Part of a small language model's weights.
Size: width 384, MLP 1024 GeGLU, 17.5M parameters.
Architecture: RMSNorm before each block, rotary positions, no biases in attention or MLP, tied embeddings, capped logits.
Training: a variant of SOAP for these matrices, 967M tokens, 3689 steps.
Each number is 128 + 32 x the weight over the matrix's rms, rounded and kept within 0 to 255. Layers, rows and columns count from 0. Numbers have three digits each.

# layer 5 attention output (transposed), 384x384, rms 0.117, rows 295-319, columns 0-127
147172122050114115161116163039152128111129101136112164085214125092122057137124122084092123131053108167120105112112114126130073127156088121158068093135155084127146162150194121123126139130144179147145086186148130101142061105117140109208161188160149099108184093120139147157157089172063174188094152226135128139150091138139076157095091081100106130140089125098114169151134169148188105146100
148168167146180043103173071120126104129185056124144175127081117097093127098130094147135147179099114108129109090079167114112124103165139103116147161193092096117091138132110176156087116133117120124091113065113122095120125188185166157118110113113121137117129156120090156132112070158056113072153179139115150149081129100146100058125197115165024163075114104130114158140121145152167104091128
118193173091111144200158123159186166102142132207145166145149061131147076130155191140132135079060161115118132158123095135144118078073178131140150215159146165032101123101076154091146112122087116157189142152108073152119122124169158116134115157130164158146117127165099168135116175135180174134098141164087090120176106110130143096188196143162123075105115171148139056083099106096091094116115
090139078173159184105070127139161162125118173156201093122099121113101117199144073126183140106104152142131134137134142115139143153104103128147101121098115109148114134133134151144094148126060103096142167192187124075161136121124093061123133123097125084151188155144130145149126110102137110083130097120114118137129116169117102139136140149146187118110132108198150150167144150150100123180119
096121100190070152119151183143174152130119110174127125080144127136101170167107139128131160155064150067155159143098149183113123134101143164155125097159124118136156110130145093075138122164100146147114095144110190174111101160151155154128119174131089119122116125141089161087091150123123177158120124133083180178111131188115121189119170118133160180141148104073125143142169197065101167166145
077106094131100180160176115128143055181091180071063109125089131132122157140076134140186090145097115113122141176163119146104119153116169114177191075090114116138112120148148169109205129173135140182167188107089159163168106076097139111143142056112151066185083150115177156124090214118093071025115126102163113032121170125061120112102144127111107137051078128144165143132093169180128119141153
085126172175093155147116140130171204139123196081094171098140136122135179094099142164138041151139079097086120132142127137148076168144162191153100104133092082168171126189099114150152101082108108119126130154186107120100081146127153135051152120102176142072187118127116138162078125146133051090155190140107126168206104129134161167148000150190137093128096120133133155147108111145128110155103
085118081152111133159121068186120109082134128108119124152134107120139105135163114115158158185127157170149101130135110129122160085160138173097099177165140132118180139101118090107149092149123111159152131153113195135109135108125193146076065109137175147127191161150156125120061155070085080155116114126112156149108116146075086144105194124112121153153119197093163143121103147091180160092153
201155126110131141100163092115165220122180161204057177117094161165097136194118157169138137122103155112140072132109100067135073146151162133136146117196172133078121148128159143081107120101099125159115131081123071113122090104107132147112156133077145125081102122168039145087079122149158159186064091110200140189099150084078143140111207152172115105109098101148105113163100084114114141104112
064095174116105142071090085154143178112116101139115115174142154115109078167166196173130151089133137152189163147120101157152107044158081146132140176104051157106124147109130062107129193106138138120100158042144099136119170089134112101156137161171123065158115109075110190068192063123158183098115088175114116075120170118098106102093182100188140154190163110103101086095113132121123109153138
084114148173124137153127109122103141163142124163063122084148132092099181139075129124085072127178166099136114158129158080096198106130109128114124101101145056103169142118118184134106169147129029089084205147146102112096104055103177132170077115094114145085176101086151181109123119148179110103126185048105093111090132143108121126169143178096068151141063100159179175093147129144136139129121
104154079182138149143131099135148105155109125139089127182148165145185123119145179072155089162141115085136145172068129125113067162111000118130120097156155126155118122097103077123133124139118103143169120094149150131109117107162149166104134113147181139102099129096147101115099133119118189181110116209124080119160091110124091088109083156147129147148171094087043187077100147125183104128182
130075095158104119154132213140093101128103156108154156076107122159146149151169095165148140151141095105121091157138178136109049131110114111117092135123144076092169151169098099184121139159158118081153137139128131201143094126116101137128096109137098118105144124156095146112081140128173127117119229131123106166112099135118098108105098146189180085065151096121124139111116145146130123172142
138112151145153140096154173087080138099095141181188145093099160134106142169090153125103053027157115105135151119113110140158097108109132121132095105134207097132115118123164109186178161100145031091116112125126082096106132149143099117135099174136154126135156144105177091152172175161132133130110116128182153148180119149107152151130168129123146064152158102122145149124088128103154112139149
233077163120152114114158146149129174127168127094124112164091115100133142127155196181129133124126120098143097135098132095120134151142115126127115205123158203039130086143150127127068122147135186100162158161080096088081087140068158083095062063137126138144161081203102180147174079130103081155113091176121122153094155071091096119111128104145131120127120144119092073146129174142075119139127
185077097098126085150168135164127174093154120142181112121124096154180100103124117160097195157146112141106100071157134159154121139169196130106069113159124145100086120133113091070144186195140120152174128165084090093152093159135182132119144121104133193141095194188056104128140089089069092101122063132093171124176153108150108181097121141175105114122142110127095094118106166127162118160132
172178128127102087149101143186107146101117166089133135142078110125129087128083086098096091131126142139110089127113143119131135171127149107138149084153165142098138138165099114115122122096161189147158146103124100106117096143112115122119084143167152158102127093149085162089130121180113131140133112109170126150168100087121069155113156112170119100109153155133132101201116119111145147173150
091183172159085128144131164156175111207100187133092084132124132149136097076151129151152096107129103086088116147163073107120130166147149097145089089138158083103195147112108164134123116123082123112142085168058170128122121115122147163118129205120125067062068121058170179164127111127189101151172128109140171124096113129114117140109104152099106131101166068164100148105132054170156127103149
116158151138109130018099108150130087168064137109108158131157144132125183137171174145150141145119098094094078165128094139115150150078075171139151150161067174129104137100145139161139119135111147138124133155135094192103158097155178135129129142070140130160135133073140095116130100096136188115119162086179141148125172099173181114082176104113111113176152158159126038103123110143177150188139
148116135114123104095148096109099183113172078125106148082194178206110114126118126097089087142148145154148188153101117126086159175116120131139110161121102138092153169151102156123206111090172058067107120096147084169183108139076114132124168160126113125176146167135163096105109189136115084065200118081197141101141141095119156110092157125122146175084117102159199105089103102137067131110130
082138109070126105141184150098113126086130110075128071156175118148095107113076059087232099036141099127116152084175188113185150177114094106131189136090081147136147146075118154121014094109205108083150090109153166165070160163017172176096142139140080154064123077105108157144118171136157076088191143030095136084154080162111108140120106108108095150131147144182164146104109125089140188087108
090138115069083174125162081150140144161073136113124102172165171074137104087204128121119152170122152148158114110135077090066118179109088138183115106072123122124069136090128143196159102082096143151150154137143142162148150088128180150158155091185076091201189134141126156128134030119157125113155120042125133110141110094136114187156123117191167176103129197159155116088094108077173096117184
048100146141072148104132098137176134171118143156146122119168159095116174108116111112109178160141159121206108184176113105168137121182216124154152175137142142164129096097204113140096124174168123107111143112107117094154077168104132139117111185134108109162142139142134154149149080095089116098168146070100133172177129158093137145144104100058154096177114148093129131081109097060108084121078
091184103122088145208122072119140172140082052086108150117136118155173188109114112169076147143153154110113146126102113115144126105082068108171161167143158134182146188125135144127056120116131114099135090169139119119142131099076148160196153159125119092136167161099179107107142135086126133120149097124095086150106144150139141117136115176130127173071159159121139121146139147140147116116122
136186154124154110103131152102170116119142133139069115121072162113152112109076070132121141178114116124112151166156147130071106156114122061133098088060197123137133145129180152169133191186182092126146160091106226161127119056150151130116109179081146143100130139118147177115167137170168076131140120121107147144139184073118182156089112114080081112117110187111135120064130156125148133085140
# layer 5 attention value, 384x384, rms 0.133, rows 296-319, columns 0-127
092118096096043147134110143165151131140073113141101086128169133115152158117117128172126072124134151139156133191091148130170146169119163147150144133120136173147161102128092166151171130112096135089130166235164094155123105112094091143141134111153147129129144146128180093115119122104158153097137090126187122150153140137081154232146171175113155113164163161140178124155164113088109102136115
123060094136111087115105157130076158155136132152094073079116133153096144110094130101070142164140157164069146096096155139152126110110125159143138055111141097149156113112146109107074137154134147157033114111125173112119120140138160078118136114094098179141129089135180069110130142127125082055170160119117116144162102060147086204127114089080118195132161134113164146191158131123119190113130
117161172084085066159159136084138102124135066122091117168143119081110153068148149099090069129183143144076096123126110126119086088137086139113107110155149140118111110097129172102151112113096103126127107099047136144100110114127160181157151116132139182053126129116143111151126144141093128173167132097115145097109138086121176115120073144101153139151151089117084126164105128117110134089121
114112131058101113140140120136132173129112107079130126153092104121149132116133167089143118146149157152097136095198144123075109138137088086130129148136123110132083100152104114159127122105141119191132071089124164045131149115123096100100105161165146115131136089106168180169097181144115132100121096134192150106161135119145099084152066133149096091109160157181113151155132081152125109096150
169165175107120064142108118064125142092113132133151144135150127132134113099163129108170123140142133105139159135175124128129152133076151179092095127097111166127088126119134091144110141072085110097096114142101083164076112139154129128100132157136124110107124102145137089073126081118127089168174132116084142194125107116166196060140127104137116145147153119146117144071137120102078160132146
089119157113113124082142123155088147102159133068134089106131145166132086152121081111153114115145171146182117089096161124106197135102119144175143151126112111100137107085121073092114148131108170147159094148119175118154180148138131145162134103154095120169129185140171122126208144147114156172114126096133158137101150164169141109129161147096137150158115101107133072114082131117138104108119
128123167117154143107111136094155167140124087111088109113122178173159159125096143073129132122124086120111072122116143100121117125118115116151129135157136108087045125158126182116129126129171134141107139090122089155110142113097086134095139162123135128102145101111140121124128111156148146137145121146120129067107131134147109140146084104149144156106144108134107092156087066156069081163141
164125103093141086170156158161088125094093127136183129134104141103100101076163160080150138134177112169171139110095132158138167096115088067128096159123107147144105080132155101118116124175137108117147107189108155139082196114155150133139155065119069130129108155160154109143142127126118129065095153142142119029146161082157151143123118144068121129165106095143166114093109181094141105134169
163143096148114117126122155130113114109183142100150100094110145153125166097118196129123139194085136141102110088153123117109088171155153103150131103081191092107170123132151150105137121107139136125160091190129155116063153122080182140147149099062124144115182154156156107162077160132098086135155165129088103147099089131145093141123130109103177084094136169105102163142172095131146123108057
122109171066060126088160115110121147093137172145185131158152112142140097095131158116186136088095129095095161117090135135151130122148075084153109122102093120077141138130081098156117147099173163138123118084187112158140100141133158163129173161172116129126086163160113070172129162090102105149191151194131178129073118130101159153141127083168146093082152150094094069141085115105093074117151
108113181100187156094158153130116129142122114099139063089099165120100096088091113141154108074110104151142122135143128152139143175105235121105205159158192147101102146121139176135139126151098159126135116156076108109113149148134152094099131149093127113120170154171117156147177122151182156104149135103128164136122124164118164152163112175149125114123111108122132121108111098161088164083139
095172190084141080150116098106104181078164131137095112133116124107146079135111132148139162136120128189136149146118141088153122107128091112112176159109063141104150124038116125090105103139140099186125116132145129131178184070113122123151196131096163133147079072099142119139148143106137123115150106139084114148146188102162164149157159107072135126186115108121120118173117139100128145104180
137181162126099149146172148163133123115155113106127101189136136114172098110122109138164155159115098112146119127088130125111120130115100118100159059102108121102091076118115108084152099111150129098094124116065155168130111146146144123177175095126108147131130119130137122153097115121061099112128096161133127082117082137161066145139147133130153179134107116119108135088152184150150102094164
086116151152148106122114049068145152123096132135141108127169119218131159113095108110149144127142190182138154111096128103112106149154121142134141112147078052128137136136130130099133164121081109114133065164125141116172150134144087118218156175056177072095109114097150046132100155148120138113138140088168114080133135135134086146154192149134128122125158114101176131156135055111187133101162
144130136141141106094120143180136161143113082168077135161060148107135155124152127094098135060138126152127133157073135100095188122085140114183116200105126084139095134120126188154108076102119118153082108056169130157100163075133178151111136127117143122112149056095131105146104185167175111137117187108117091135152140108096156153168107065108125123136137132143149166129146141115113153106180
099167161171137155092099096192181136154129086105143139134135130180133148106146144118152192121116103139118123096133142097118118105163163164182101171114112120132138102104135132113116121185063127101141132121098179127126167148155166139134153160124136096129114125106127103154135166074177165145103145144117112149154123175152117124135112097117130141166087133124116113155198130112070108093107
159080069128128121124145083085107173091123134154130167098079149135142180178176145102157140095131152209120173101145180091182115121087140133174137197127125198128064076085150088086157125152109135141085136053132140168159106127092176146131078129172131152150162176174099086129129109161081171135113181141162102070147095127115103083180159122108142124103095144075156136163143166107083160125108
140118104068149133165146121121142131145129163116157137098119122162148128117160117160053120115102163166109135106103150097140086069089149134122112136108133127104147136120109131154127135157128133157149115141135192135114077099090121156119151132123084146124114164167101130145097151115124099165129116167152105135151133084121093093162134160184101148158131091091187182140124141099142095086125
168159076120109114122113159150132115172097122094127148077095097149117137119150159118129166155119112134101094139096137198126091098125101143150123111113171127141119066126187163160127110146072114138139133156176151188151115100133172179102073127089162131092152133111145148155181066179138124125140137125113117159136089139112126124137161124187075048163134098119097197144157157124146132114096
140144137215140161041063095106156130157127136157111154182061105046104088126126165119112097157083177073150107133147088161113142125165115135100145104120143110168101123069125122139202193108075172169180136116108119083160129110187089122157118138135166136131113168106120117143086055118120169133076079163100175148096136185130139101130095163152129129116142138110131131139104129182087114158133
126107130150156083124101164103123103052150144136155182086110086151106161104098162115157094114132058086139131127119161160207111106169126149064087101121120120164128118132108162104086125153182143156158117172137155101122054087097151127149052149110142135058101089142132143124145149156146145135132173144142106134134124137140143130119157109134082163089117123099076147087147145109134156102133
149156113105124116159156175162097068101136100113119190152125094124149076133138185141142080107077123135060107129110112148093146132145060092122074097126097102089156177140115142110135100086117113131103146200126124099125109074169130128197118078151187110124142134129188116107080187088137164168080132167165136086061092110164113078164121168184097137100177104153134099126152177131140193139171
192089117125138115069134173136137174132181136136143170147182063150125122104122138141142155119124132149131086161098131141143119140139158150099111125103165102066102149148129062101136090177177148158083062113097136166146145103118137139065123124059200168144137093166108182127138114184121146205173157123124134165148104127105094112133168126158128132172130105111176119110124190119103104139127
096130087189083121130198128181104149123126147194150160091107115123127109130135164143148149114127087128145118084111167145107143099143171144117195142137116126107139091119100152115144128140128162146094120203057091105090157221112092140124163101190145097143181109112112184154058118093141132062123164131169178115136114150132114146165139093168113137117111090157095169144087102121073123141138
# layer 5 attention query, 384x384, rms 0.073, rows 320, columns 0-127
168160179102156145110105154131129148152150130136121127136097169155162134122160131124115137132119129125099166122130109148155127129163105117169119134157111118148134156133133137107113143146183135120112156134101129090128142150113149113132133120135101118113137093104146138114093113135164125076141143119113079137106135140116131119149131185135133119123115142135090160140097137144114092117108
# layer 5 attention key, 384x384, rms 0.0711, rows 320, columns 0-127
084090113117116153127140081131119113133138137111136095110134102119159132115111116140143131114126156115123110111102124103109110147114085109116133105142139105147103104116088140130132132138094142106147099140143137115145093135150147130160126132161141107132125178132127112115123134146120158130127136123139134100120124127099125112143129121126102121124132131142128103120144113145142125168141